Each number is 50 + 15 x the weight over the matrix's rms, rounded and kept within 0 to 99. Layers, rows and columns count from 0.

# down: layer 9 MLP down (transposed), 1024x256, rms 0.0823, rows 915-967, columns 64-127
# up: layer 9 MLP up, 1024x256, rms 0.0931, rows 916-967, columns 64-127
down915:55 40 54 28 49 77 62 47 45 59 52 62 33 40 50 54 42 42 52 35 69 59 28 38 37 39 68 29 59 64 42 20 46 27 78 29 61 79 59 55 55 13 58 36 40 06 49 66 57 43 82 51 35 52 55 42 40 97 31 64 40 28 57 52
up916:47 49 62 51 68 43 65 35 65 53 49 43 55 51 39 59 67 42 65 55 54 76 43 30 39 41 45 61 62 45 67 42 54 60 30 45 33 53 47 55 44 40 47 54 39 67 86 68 35 66 48 62 62 25 56 46 67 55 38 46 46 50 59 69
down916:35 42 49 00 43 37 61 68 53 40 61 40 53 61 45 51 51 52 47 72 37 52 51 56 68 39 37 54 56 64 47 56 53 38 47 29 42 45 48 52 40 60 60 57 31 53 75 48 48 60 38 56 36 64 33 46 47 39 27 52 43 55 44 75
up917:49 57 40 56 32 51 38 69 36 42 30 32 62 40 46 42 66 60 66 60 39 20 52 45 49 83 24 39 35 48 59 31 69 60 25 46 60 30 29 35 69 28 37 39 52 60 40 56 42 57 65 48 41 39 49 53 59 31 38 42 45 22 53 70
down917:32 77 62 35 79 60 61 58 63 45 66 56 41 55 30 68 49 54 64 58 45 65 70 57 43 36 18 67 64 63 72 50 42 74 49 31 46 49 22 65 47 39 42 45 51 41 75 62 11 72 54 42 45 36 35 38 65 40 73 53 46 45 51 20
up918:51 46 71 66 50 11 55 35 53 69 38 44 42 60 40 43 40 61 59 27 44 50 62 54 69 55 46 82 84 64 31 51 54 80 51 51 68 38 45 40 59 47 29 66 27 79 53 58 44 58 67 53 38 48 79 82 50 64 32 37 52 66 34 45
down918:56 42 64 65 17 74 54 55 43 66 29 66 47 43 83 29 56 49 59 61 39 58 28 26 56 47 49 24 41 53 62 54 46 19 66 56 21 45 31 68 37 35 70 43 61 24 42 17 89 19 47 61 84 66 27 58 73 61 64 34 60 59 43 49
up919:47 70 58 61 65 43 67 64 39 43 39 40 48 47 46 64 45 41 66 35 89 59 39 51 45 58 60 41 53 39 53 18 50 66 35 35 58 44 19 36 50 50 63 60 47 38 56 70 43 65 55 52 43 32 58 47 44 50 32 35 46 28 52 54
down919:43 82 21 34 70 58 49 48 57 51 30 60 60 54 32 69 53 18 53 53 50 35 39 82 55 57 41 68 49 49 29 72 38 53 39 45 40 46 50 36 54 59 42 56 40 32 44 33 63 60 64 40 17 65 39 69 74 51 57 34 43 71 45 32
up920:31 44 49 55 59 04 60 73 68 35 41 54 71 28 30 69 68 59 60 58 27 41 24 12 67 51 54 37 64 52 61 36 62 54 57 42 41 56 56 07 74 59 38 69 78 33 28 57 49 54 48 58 52 43 68 77 37 70 58 37 54 38 57 32
down920:47 46 54 39 59 28 42 71 59 83 44 52 57 51 66 45 63 43 60 52 55 41 59 42 45 62 55 47 77 52 38 24 46 41 62 58 63 53 70 32 58 71 79 54 61 45 24 48 40 50 45 62 35 34 53 05 66 62 41 59 49 44 47 53
up921:45 46 62 82 63 68 48 64 51 62 65 54 24 54 82 54 43 34 64 56 58 34 30 35 72 27 78 47 49 16 21 51 59 45 28 52 45 57 68 21 40 68 30 75 35 27 34 45 46 66 59 48 53 27 38 43 54 68 37 60 34 60 68 66
down921:45 94 54 20 19 62 50 21 50 44 53 50 92 49 43 43 60 57 25 47 35 52 89 34 37 59 52 67 42 54 69 33 30 69 63 44 24 49 36 73 46 73 47 93 72 48 37 60 58 58 61 67 33 77 57 05 24 14 43 50 43 81 52 65
up922:74 49 51 71 53 70 35 49 44 45 57 28 74 38 73 60 59 60 46 52 65 63 23 32 38 56 46 67 59 64 34 45 63 42 34 43 88 58 72 44 52 77 34 77 60 27 45 54 51 59 17 70 48 14 34 37 42 38 50 52 42 42 33 56
down922:56 31 36 66 57 49 55 42 41 57 55 26 31 31 39 39 63 44 48 61 66 71 74 74 52 46 73 62 32 66 70 45 49 49 51 55 65 47 45 52 78 61 30 64 69 71 54 57 81 33 82 44 28 45 51 43 29 61 42 31 67 25 77 45
up923:62 63 49 81 57 03 64 42 52 63 56 45 71 45 40 49 93 50 49 58 51 52 54 56 51 29 38 61 43 56 69 36 67 43 51 70 49 25 80 51 48 63 49 29 64 68 09 61 48 62 75 47 56 55 66 43 50 53 56 36 46 51 69 42
down923:42 32 43 55 05 33 30 58 56 49 56 36 65 59 49 61 80 47 28 73 38 70 59 43 49 49 37 50 74 49 44 30 44 46 51 64 45 62 28 36 62 68 52 43 72 44 54 85 70 48 61 51 64 17 60 56 38 50 55 27 48 42 80 25
up924:83 48 49 69 83 59 42 57 57 61 23 34 38 44 80 37 41 65 46 60 44 07 57 40 24 68 33 66 39 31 53 39 32 64 70 28 55 53 65 59 41 53 49 26 29 50 50 31 18 55 18 65 57 58 65 21 48 56 19 24 29 65 44 56
down924:57 60 53 54 53 44 37 48 55 37 51 26 68 45 58 38 58 63 54 48 28 23 46 59 25 52 10 65 40 66 40 40 52 57 66 38 36 46 56 48 48 52 63 58 28 48 40 73 54 81 55 52 54 52 43 39 18 33 45 29 61 44 63 70
up925:60 66 62 58 40 49 50 47 49 45 55 45 73 33 64 48 42 39 35 50 48 65 46 62 68 54 55 55 48 40 63 50 49 63 38 44 77 52 34 53 61 46 43 55 44 39 54 39 45 51 49 37 54 41 50 62 30 35 42 54 44 37 60 63
down925:42 53 55 69 35 43 56 49 61 53 53 49 42 30 46 50 56 58 41 38 56 57 25 56 39 44 47 50 65 27 80 40 50 56 43 41 47 47 53 58 51 53 60 45 66 28 37 46 48 67 52 41 48 50 49 43 54 28 34 60 51 22 76 58
up926:62 47 60 87 67 56 63 56 23 52 75 53 67 19 34 59 85 85 51 39 51 56 67 80 21 50 80 53 56 30 29 62 55 32 62 45 68 69 53 71 55 25 35 52 64 72 43 45 38 73 32 67 63 37 20 57 43 63 38 21 23 59 58 43
down926:54 31 42 43 44 58 23 71 52 50 35 66 56 90 36 55 47 00 63 15 34 43 47 16 60 71 41 59 53 26 49 61 59 23 60 52 32 53 36 38 41 38 37 54 35 54 51 42 35 76 40 59 58 57 33 62 78 57 66 38 66 66 62 80
up927:45 65 55 59 63 55 54 60 64 41 65 29 40 69 36 39 49 24 40 76 91 47 39 34 44 50 68 77 75 57 61 52 60 41 41 41 56 63 72 41 51 49 49 62 42 27 64 54 31 73 77 50 63 36 27 60 41 41 54 42 23 43 37 77
down927:27 27 57 44 45 52 40 38 72 42 29 50 54 58 66 50 51 49 52 74 42 54 41 57 28 48 51 51 48 79 41 47 44 52 34 39 37 48 57 44 32 37 25 25 56 39 36 43 68 53 52 57 72 90 65 51 49 62 40 64 33 44 43 52
up928:33 41 74 52 58 38 36 54 57 77 50 21 53 54 57 63 48 30 67 45 54 55 25 48 47 57 40 54 52 68 05 55 64 28 45 49 31 68 42 54 58 08 38 69 51 16 41 51 31 59 38 43 67 37 42 57 51 55 44 42 43 58 63 59
down928:18 70 85 82 48 71 74 74 76 52 53 26 65 56 33 40 38 35 59 42 22 49 39 41 60 64 46 58 71 33 33 63 33 78 11 48 38 68 29 34 38 38 40 51 48 43 35 60 40 42 55 57 22 35 31 84 33 31 85 63 68 14 52 35
up929:50 42 53 63 35 44 54 44 54 72 50 61 59 28 50 80 68 45 47 64 68 54 51 48 65 51 53 41 50 45 71 72 39 40 47 65 28 50 45 45 59 43 29 42 74 21 67 45 34 51 56 49 57 54 73 55 52 74 49 41 53 32 42 30
down929:64 32 33 56 57 29 25 67 56 73 29 50 63 72 54 71 23 28 54 24 35 30 66 53 50 52 43 30 64 61 54 54 34 23 75 40 53 39 66 11 31 61 65 29 02 41 40 43 49 64 45 59 44 54 44 49 44 49 16 33 50 56 79 31
up930:44 44 40 62 47 13 76 46 39 65 53 40 63 63 61 46 51 55 67 52 52 44 28 42 44 42 33 55 45 61 32 50 35 47 56 61 50 62 72 47 67 17 23 37 76 43 83 51 40 55 49 70 45 44 72 74 46 45 55 49 46 53 44 53
down930:54 29 48 37 44 59 00 60 44 41 61 54 47 36 55 47 59 45 61 60 27 71 43 55 40 53 70 32 38 39 48 45 33 60 75 48 66 75 53 28 36 46 39 51 29 45 46 57 47 78 60 48 89 67 51 54 51 12 66 59 38 64 16 50
up931:55 62 35 60 55 54 74 45 45 49 27 43 35 26 84 44 54 53 48 33 43 53 70 41 53 29 57 62 42 44 54 52 44 25 41 59 24 42 53 61 54 40 59 65 55 50 56 17 42 47 42 54 66 49 38 55 38 35 46 41 25 39 58 22
down931:55 26 31 30 55 54 57 86 74 53 43 48 48 57 50 51 62 61 53 50 37 51 48 68 42 60 37 60 58 68 34 43 66 57 44 81 17 48 54 55 51 63 30 53 54 46 27 25 51 56 38 34 56 48 70 35 57 44 36 50 45 62 42 52
up932:54 67 77 58 43 29 64 94 39 61 35 27 65 60 50 40 52 58 51 43 38 41 28 44 48 32 51 28 45 64 64 51 52 51 73 46 49 67 62 54 73 61 43 43 47 35 21 52 46 50 33 42 44 30 31 68 62 48 23 64 61 59 20 61
down932:98 59 48 57 11 51 56 50 33 47 22 57 51 46 68 55 53 55 75 76 39 43 70 84 65 48 41 57 86 58 36 57 32 36 54 44 23 63 58 42 28 66 76 49 46 49 34 43 56 67 36 50 66 21 71 45 77 50 76 57 44 36 51 49
up933:59 37 62 56 61 18 43 61 66 59 48 49 80 39 57 46 48 40 62 59 50 64 61 39 37 48 29 59 74 65 50 67 45 65 50 42 69 70 51 54 34 48 54 64 67 43 55 21 14 59 51 54 61 17 31 41 44 37 51 34 15 38 62 69
down933:30 60 43 11 66 47 46 47 63 48 21 71 36 47 38 37 74 50 51 49 33 49 45 44 20 46 35 48 87 71 50 80 46 56 38 24 37 41 58 42 52 32 73 58 41 54 44 36 41 52 52 50 57 82 76 56 58 70 59 69 51 45 52 46
up934:51 41 58 71 49 47 29 41 55 39 33 33 40 65 48 44 21 45 51 41 45 54 56 05 32 64 61 48 73 51 40 76 70 39 56 56 42 47 44 47 58 51 36 56 88 69 45 58 46 55 46 71 80 12 40 60 50 59 71 70 39 36 52 73
down934:31 47 71 42 44 73 75 45 67 53 89 54 52 30 44 41 33 51 72 36 50 64 51 31 74 28 67 81 54 74 41 63 50 27 43 91 75 47 47 52 48 68 51 44 60 50 48 23 67 69 38 24 14 40 57 50 44 38 25 77 48 72 42 59
up935:27 55 58 56 81 37 43 30 56 57 69 29 34 35 55 44 39 51 65 60 47 26 61 15 41 51 49 67 53 60 47 48 52 36 35 63 71 54 31 34 50 44 37 75 13 84 43 43 41 50 65 53 91 49 74 38 41 57 40 38 57 39 61 65
down935:63 24 57 45 68 42 51 66 82 33 68 58 54 45 15 69 61 43 77 96 29 68 31 24 45 36 51 26 46 41 35 56 61 57 61 46 32 72 48 63 66 47 44 47 71 41 55 79 54 44 61 63 43 87 50 66 54 39 59 63 60 76 49 26
up936:38 64 53 63 46 48 65 34 79 76 43 39 54 51 37 69 43 54 44 59 52 59 68 42 25 56 46 54 20 31 54 37 45 50 60 20 53 65 55 37 33 69 46 49 71 63 54 53 50 46 49 42 71 15 26 36 77 23 55 43 00 48 52 72
down936:38 81 52 74 52 40 67 52 51 73 50 51 55 42 71 51 48 52 45 48 50 53 45 50 62 34 59 39 27 39 61 56 82 50 47 58 64 54 34 52 43 45 64 54 68 58 36 74 58 52 46 60 60 47 47 52 53 50 80 45 25 60 44 34
up937:71 46 46 71 28 40 58 49 47 53 46 40 57 32 60 62 50 54 50 51 55 36 44 55 72 60 56 40 37 62 50 43 53 65 56 69 76 29 34 37 66 51 36 66 56 61 54 29 49 61 34 45 59 44 74 39 46 53 51 54 47 51 66 27
down937:51 54 51 52 67 48 40 16 67 56 53 35 53 51 20 27 61 59 36 25 41 57 75 43 47 41 56 74 63 48 46 53 27 40 29 59 39 51 64 63 47 72 59 57 62 51 48 47 46 36 61 59 34 49 23 29 47 56 47 37 40 35 69 57
up938:57 39 38 59 65 46 58 38 71 44 50 36 43 46 59 39 66 59 36 65 57 48 11 71 52 28 55 56 86 31 39 47 43 48 38 62 58 61 56 53 76 24 33 40 73 33 46 45 39 47 45 16 41 54 63 55 37 19 29 63 48 42 25 67
down938:63 53 49 39 32 50 46 34 52 26 71 48 62 64 54 45 63 59 42 57 03 37 58 63 60 50 47 54 41 60 62 40 64 72 41 59 65 39 75 56 53 52 07 44 54 44 61 29 59 65 46 43 29 66 45 41 65 53 23 45 65 61 35 41
up939:63 48 81 63 48 36 56 36 63 43 47 24 60 50 98 48 52 69 52 69 69 56 48 26 67 31 62 65 58 80 25 60 45 48 84 51 38 31 35 40 71 34 40 81 82 67 23 47 39 49 57 17 50 18 30 16 39 36 58 58 25 67 43 43
down939:59 40 58 38 27 68 29 30 27 42 60 46 37 42 64 63 50 43 62 43 51 49 47 51 28 60 16 41 84 81 89 83 38 46 33 50 50 42 55 81 29 45 65 63 57 46 37 62 41 66 64 76 67 38 30 44 43 43 63 63 53 30 55 57
up940:57 45 57 70 58 47 74 37 49 59 37 34 69 24 68 36 32 35 69 31 36 33 24 61 45 41 42 78 75 19 57 49 51 58 56 43 78 45 71 54 30 41 43 44 54 77 51 06 44 48 39 45 83 60 53 21 63 63 43 61 63 42 29 48
down940:49 52 75 59 40 54 48 62 37 62 43 36 66 51 43 66 43 39 78 61 58 60 42 44 45 45 29 40 71 47 86 53 51 71 53 56 43 38 47 27 48 53 70 43 52 35 47 31 39 60 57 59 37 48 47 51 33 26 37 19 66 38 66 24
up941:72 54 56 55 58 44 41 37 35 45 38 39 69 36 87 66 52 60 57 44 41 62 57 33 53 45 57 45 40 65 46 56 49 73 51 47 67 47 69 38 52 36 47 46 37 67 42 34 35 61 58 43 73 34 47 40 56 29 58 44 54 56 40 42
down941:58 46 50 18 44 34 61 65 59 39 48 49 51 52 43 51 52 43 46 51 52 42 50 64 46 49 27 64 54 41 61 57 52 59 58 48 56 45 39 41 61 56 55 50 68 56 45 51 62 58 44 48 38 57 58 49 48 71 38 36 43 32 46 42
up942:77 49 24 64 68 00 49 31 41 49 61 16 42 52 54 50 75 68 37 58 52 49 32 71 17 14 17 53 77 59 16 49 51 21 66 46 51 44 65 39 59 69 27 65 58 55 44 47 49 48 43 35 80 26 66 51 56 36 47 56 36 16 36 40
down942:39 43 88 51 56 55 77 75 30 46 12 59 55 68 71 64 39 57 50 59 51 42 68 61 52 51 26 54 83 02 49 21 53 50 59 80 52 63 36 28 35 55 45 39 60 48 54 28 37 50 32 48 46 46 56 73 63 25 53 49 62 66 58 33
up943:48 36 64 58 70 58 39 29 57 49 52 27 45 38 36 41 68 15 51 36 45 47 47 43 54 53 57 42 29 23 56 57 49 50 50 40 51 55 25 61 58 45 46 83 62 35 45 33 25 62 59 43 67 35 63 35 47 50 61 55 35 59 74 69
down943:49 29 37 46 69 51 48 47 26 50 31 23 58 59 43 44 52 59 74 49 46 66 57 74 50 47 52 60 37 38 60 41 51 38 45 62 48 56 45 38 51 57 69 54 56 15 43 60 60 79 51 53 21 48 92 46 42 49 46 49 34 51 37 68
up944:47 39 63 47 59 34 56 31 62 35 28 26 69 58 66 45 38 70 51 51 59 34 42 48 34 69 33 50 57 32 39 53 58 45 53 51 45 49 38 42 57 42 53 54 57 50 33 57 39 75 26 61 57 56 60 51 63 25 75 37 32 37 50 25
down944:50 43 44 18 58 53 55 36 54 33 55 55 35 54 47 64 69 53 58 38 59 39 65 56 25 66 47 49 49 31 50 57 53 43 69 51 40 59 36 53 51 57 52 58 41 39 54 43 50 56 47 54 47 53 47 40 55 94 59 51 65 57 43 65
up945:41 29 34 75 40 31 39 85 32 49 25 35 74 37 63 50 39 64 61 56 31 40 33 42 36 26 63 66 60 36 05 46 53 12 99 46 44 73 51 44 45 35 26 48 61 46 66 50 49 63 53 59 68 50 51 69 80 58 51 68 59 26 43 67
down945:61 55 49 60 38 30 55 27 39 27 66 40 62 69 39 43 84 58 62 49 65 54 58 55 49 41 52 46 49 57 48 50 37 70 41 24 50 74 38 60 23 61 70 32 50 27 32 65 51 40 39 48 58 66 44 65 61 83 35 55 37 52 62 43
up946:45 71 67 56 18 63 52 40 37 40 63 35 53 59 36 57 48 30 71 39 89 56 86 26 51 34 52 51 20 61 55 36 54 55 59 67 47 45 39 39 49 37 47 70 83 52 51 40 34 64 34 46 48 23 39 51 55 43 46 52 32 42 38 70
down946:60 39 43 68 53 49 53 49 38 46 58 11 49 74 46 82 38 30 40 89 73 41 71 58 41 59 44 57 50 54 62 52 40 58 55 35 46 26 33 49 30 62 45 43 48 44 40 59 49 77 54 29 56 70 61 50 25 71 58 52 55 36 54 46
up947:61 42 60 68 68 19 46 56 62 66 44 38 50 53 55 56 36 32 74 68 49 72 38 32 35 64 28 67 63 39 57 52 42 84 58 36 45 65 55 31 48 32 47 69 36 46 22 39 42 52 64 40 90 29 47 24 18 50 60 48 20 45 50 55
down947:47 65 67 61 57 31 62 51 49 48 59 20 25 47 56 60 63 50 56 63 45 67 47 33 31 74 34 65 48 58 28 43 52 66 39 30 50 65 51 29 56 54 38 52 70 27 35 35 64 49 41 41 22 65 34 39 51 38 74 45 51 42 38 72
up948:45 64 69 58 63 61 24 60 42 59 40 52 32 48 43 51 65 78 47 58 57 57 65 39 57 57 40 53 33 59 47 62 60 52 63 55 46 50 65 52 52 60 49 55 35 45 55 42 23 64 62 52 37 54 31 34 54 44 39 53 37 58 54 60
down948:46 61 35 18 46 51 65 36 40 57 34 52 67 46 43 47 45 70 55 61 33 28 28 69 42 55 49 42 34 54 35 50 52 71 29 42 48 52 54 41 44 64 34 41 50 69 58 41 56 57 53 31 59 69 64 61 48 44 66 55 46 49 52 26
up949:79 21 54 61 65 54 38 58 35 50 24 48 78 42 42 48 47 59 75 54 86 31 68 64 31 73 48 63 42 38 45 52 42 89 57 48 18 20 62 24 48 41 44 42 53 55 37 27 37 66 52 60 63 48 96 30 50 64 68 33 32 51 71 42
down949:56 46 50 57 44 30 39 63 29 72 63 74 41 34 43 59 60 57 71 48 75 55 29 34 52 56 48 58 42 42 52 59 58 55 77 32 13 46 50 67 41 68 47 47 34 46 38 81 57 61 75 66 67 46 72 59 35 42 58 22 63 43 45 41
up950:58 65 80 56 44 57 41 42 58 44 31 42 53 37 67 42 62 48 56 71 47 42 69 45 29 31 91 73 54 48 51 45 49 33 42 50 47 48 55 50 32 32 44 53 63 46 54 26 39 50 43 62 31 39 54 47 56 57 44 29 21 62 35 46
down950:51 44 35 31 64 46 56 64 56 49 41 50 40 49 42 52 51 68 71 51 53 45 45 53 36 62 54 47 33 36 36 49 57 47 57 52 68 47 48 54 62 30 43 55 60 54 47 64 59 57 28 36 55 44 42 46 34 51 68 42 48 39 48 75
up951:44 55 51 75 60 37 58 67 37 66 39 57 51 41 45 40 25 37 52 52 58 53 21 51 59 52 58 39 55 56 50 36 48 49 45 42 49 58 55 19 66 50 39 45 47 35 60 48 55 50 53 45 44 26 40 69 33 48 36 52 42 55 46 85
down951:43 70 49 47 43 43 37 69 65 30 42 55 59 51 68 35 59 53 61 35 61 55 44 72 41 37 45 53 53 61 66 52 58 47 57 43 28 56 62 61 53 26 50 68 57 52 47 48 57 51 47 59 41 47 65 40 33 34 47 43 56 31 40 48
up952:58 15 34 72 38 46 71 34 82 35 50 27 50 58 59 53 41 38 51 56 73 48 50 51 52 59 48 43 44 42 31 55 66 52 44 69 47 52 23 73 64 34 48 70 57 39 25 48 50 52 17 60 91 33 72 27 30 69 54 46 38 36 58 33
down952:61 92 28 20 42 26 28 44 41 32 40 44 47 53 45 39 52 69 25 45 62 51 44 44 32 27 63 62 48 58 36 43 40 75 59 47 33 43 53 65 48 60 72 56 55 38 56 59 76 63 49 65 48 53 37 32 72 54 34 47 36 62 87 51
up953:63 51 55 93 67 55 49 52 22 49 62 20 42 42 46 73 25 49 59 40 45 21 64 84 31 62 48 55 47 17 27 27 65 42 76 23 61 62 48 38 80 58 26 53 48 46 26 64 51 39 62 47 80 60 43 49 33 59 51 61 60 66 35 44
down953:83 55 45 37 42 53 61 66 53 25 67 53 55 44 48 32 33 62 67 50 66 47 40 57 38 48 40 59 73 62 70 49 50 62 52 65 37 64 70 36 45 47 59 75 69 52 27 53 76 52 47 52 40 41 66 42 33 25 73 68 69 68 64 71
up954:50 47 41 73 57 41 60 67 38 16 50 39 54 47 56 55 28 21 48 56 51 54 48 71 80 63 60 58 30 42 39 50 51 70 61 58 63 76 59 35 58 50 31 38 42 40 86 45 46 53 61 29 58 57 56 67 34 54 37 56 53 49 45 45
down954:45 53 52 35 16 47 66 35 37 53 47 25 58 43 32 37 70 47 71 49 71 37 24 34 43 60 28 39 39 34 38 58 57 24 60 37 47 64 41 67 25 55 48 71 83 48 07 66 28 28 51 45 45 71 51 43 62 45 59 30 51 27 79 43
up955:55 47 52 65 79 28 49 29 65 32 49 28 78 28 63 73 49 49 60 34 59 29 53 62 59 51 35 49 39 57 66 54 59 62 30 02 78 74 52 70 44 43 34 51 28 65 42 39 44 25 57 47 48 47 72 86 42 59 49 44 41 47 29 53
down955:24 43 78 51 40 33 83 50 12 39 45 43 31 75 64 41 62 77 53 67 46 56 52 55 51 50 63 50 53 49 29 38 40 58 51 46 46 36 34 28 69 72 36 54 65 73 44 42 39 68 45 40 45 71 32 37 60 35 56 52 67 69 46 42
up956:60 52 77 45 46 64 64 59 37 49 38 49 55 57 51 70 46 63 71 59 58 34 48 61 37 36 40 53 46 44 49 31 68 19 74 44 53 59 43 37 62 73 34 44 66 69 45 61 28 58 49 49 60 60 57 53 48 64 28 68 50 50 23 74
down956:68 44 40 44 48 60 55 59 38 41 76 64 64 56 38 47 46 46 45 62 47 70 64 59 82 53 49 66 50 55 54 45 55 49 68 54 35 63 58 48 47 41 48 36 40 66 56 63 71 52 68 43 55 63 43 48 38 61 39 50 79 47 40 59
up957:21 73 60 64 38 37 65 58 37 49 41 42 51 38 10 32 43 56 54 36 62 65 34 61 46 50 70 52 80 54 54 53 47 54 43 69 58 49 53 25 78 41 36 52 62 34 42 69 43 48 71 47 46 60 47 51 47 39 33 59 35 61 44 29
down957:34 64 63 57 53 51 44 43 36 60 66 52 33 73 48 75 63 63 36 42 26 69 28 55 51 54 42 32 47 55 71 43 48 36 55 36 56 71 35 74 53 44 41 71 77 29 51 54 42 68 30 72 63 61 54 46 53 34 59 66 57 38 53 57
up958:34 67 48 63 73 29 53 36 50 45 39 50 58 44 34 51 33 55 81 50 96 41 68 53 50 48 67 26 20 66 61 39 43 36 82 27 79 38 55 44 49 79 45 56 56 56 42 31 35 50 49 44 49 40 64 47 51 53 70 39 49 67 59 41
down958:63 57 37 51 76 35 60 38 60 75 81 61 54 16 45 59 51 37 66 61 38 51 60 78 74 34 37 54 30 28 55 67 17 59 33 32 72 69 56 68 37 29 33 62 35 62 40 46 38 61 67 22 45 54 51 35 67 54 54 44 53 40 53 38
up959:62 53 77 72 61 57 49 39 47 67 70 26 40 28 53 51 40 70 90 59 99 45 72 59 53 56 43 67 56 52 50 54 67 53 45 47 55 34 40 54 46 75 42 31 35 61 27 41 40 63 47 79 56 44 79 44 38 54 32 42 31 66 30 34
down959:67 51 57 11 72 59 48 44 54 31 31 85 45 51 49 44 51 61 47 60 42 39 11 69 48 61 50 29 72 64 17 44 70 69 53 57 43 36 27 90 32 62 24 56 22 14 57 64 46 72 61 65 46 58 85 41 42 70 51 21 54 53 61 69
up960:57 70 64 59 61 42 44 35 62 67 54 39 63 71 55 56 71 32 58 54 44 53 32 50 37 46 53 58 47 48 47 52 44 66 17 43 52 32 64 56 78 54 48 60 48 50 52 43 43 50 46 46 56 64 31 38 26 40 63 39 51 53 39 41
down960:42 54 46 61 54 50 51 61 47 59 43 38 43 33 25 32 56 68 38 54 34 58 40 34 47 36 59 68 47 65 51 65 40 58 40 49 42 45 57 62 61 58 60 46 64 48 69 20 66 50 61 54 58 68 53 50 47 34 24 21 59 47 63 45
up961:71 34 49 78 73 40 52 37 49 35 49 43 89 48 35 32 58 34 55 68 67 64 41 54 44 33 67 36 57 47 39 35 62 65 48 55 74 78 78 49 52 44 26 47 49 62 51 37 44 69 60 38 90 14 49 62 26 54 64 45 37 41 45 72
down961:28 53 44 46 33 62 61 59 70 33 60 39 33 44 31 78 29 43 57 50 62 47 38 62 44 43 84 71 69 69 56 82 74 57 47 50 46 67 64 18 87 40 18 65 49 68 34 37 34 54 34 43 26 83 61 39 85 17 50 48 33 37 43 49
up962:58 32 53 60 64 02 21 89 43 58 33 41 76 44 67 22 54 53 48 72 62 65 00 78 53 49 69 35 47 61 45 50 28 71 42 62 63 46 41 35 45 34 45 63 29 60 40 55 39 42 61 34 59 43 62 38 52 34 56 57 35 30 68 31
down962:64 72 75 40 61 49 89 59 45 53 79 62 67 58 62 58 55 67 50 43 34 73 52 43 45 60 63 43 72 64 53 61 34 57 69 34 11 41 73 73 35 50 44 42 66 72 54 40 74 47 91 60 41 48 51 61 41 42 29 35 79 43 13 74
up963:56 49 58 71 65 53 59 43 35 76 28 43 53 55 64 65 63 68 56 54 61 42 51 37 63 49 53 46 44 27 41 52 56 36 66 61 60 56 48 40 61 42 27 50 47 58 43 46 43 61 43 31 61 43 47 52 28 44 54 52 42 51 52 50
down963:52 54 53 59 43 63 56 61 60 43 39 38 43 62 34 33 63 52 56 57 58 50 33 49 35 40 60 57 65 61 56 49 49 46 44 31 35 38 49 44 74 38 49 41 70 44 54 53 68 56 66 55 38 53 44 45 70 47 60 48 50 43 44 49
up964:46 25 65 59 84 05 56 68 44 25 59 39 60 19 73 48 32 52 72 58 56 60 09 66 46 64 66 53 71 53 63 38 59 39 68 62 50 36 62 25 56 37 30 43 44 43 63 49 30 52 48 15 46 43 56 53 63 60 39 27 34 79 65 53
down964:40 58 38 43 62 66 39 65 66 48 56 46 66 40 82 36 53 88 30 58 51 45 75 44 45 40 44 54 54 75 48 49 32 18 85 54 40 36 57 66 69 34 79 48 49 40 57 54 59 44 37 75 36 56 71 40 29 58 67 55 38 45 51 47
up965:52 46 60 58 44 65 14 64 39 64 73 38 31 38 74 43 52 84 54 56 59 45 23 29 68 43 35 19 41 37 56 63 43 48 47 43 53 37 28 68 55 27 33 58 70 54 63 64 36 72 61 52 69 55 63 36 46 75 49 40 51 43 71 61
down965:33 44 55 29 35 52 85 25 41 22 57 51 42 31 54 63 54 65 56 67 43 35 52 58 45 29 52 36 58 35 55 38 32 31 56 83 49 68 57 66 41 60 60 70 58 50 56 43 59 29 55 30 35 12 46 31 56 43 34 57 59 55 62 67
up966:53 49 43 59 51 41 62 56 63 54 47 51 65 43 49 59 54 67 70 45 49 53 58 44 59 47 45 42 44 75 54 55 41 71 29 61 48 22 68 56 47 50 37 40 25 54 52 32 54 63 58 46 49 55 56 60 58 40 47 54 55 73 40 26
down966:43 40 40 43 47 51 37 52 51 44 44 60 39 40 51 32 48 48 49 43 64 52 39 43 51 68 72 39 53 43 40 49 55 34 53 49 41 63 25 52 50 58 39 65 69 44 41 65 68 56 37 66 50 28 33 28 48 36 61 29 58 29 80 45
up967:61 35 54 54 64 33 57 64 43 47 57 45 61 37 78 52 33 27 66 48 45 68 21 42 49 57 46 43 39 60 42 57 67 54 51 52 54 41 38 44 38 67 16 60 27 58 59 20 29 74 48 59 62 32 42 47 28 37 33 62 51 29 78 54
down967:39 69 57 11 25 46 44 58 29 38 67 71 60 27 55 39 51 39 60 53 46 70 41 53 57 46 51 47 54 53 46 62 40 55 75 70 44 74 49 66 52 69 54 69 46 44 50 32 44 33 77 61 28 55 53 49 39 48 48 46 60 38 53 51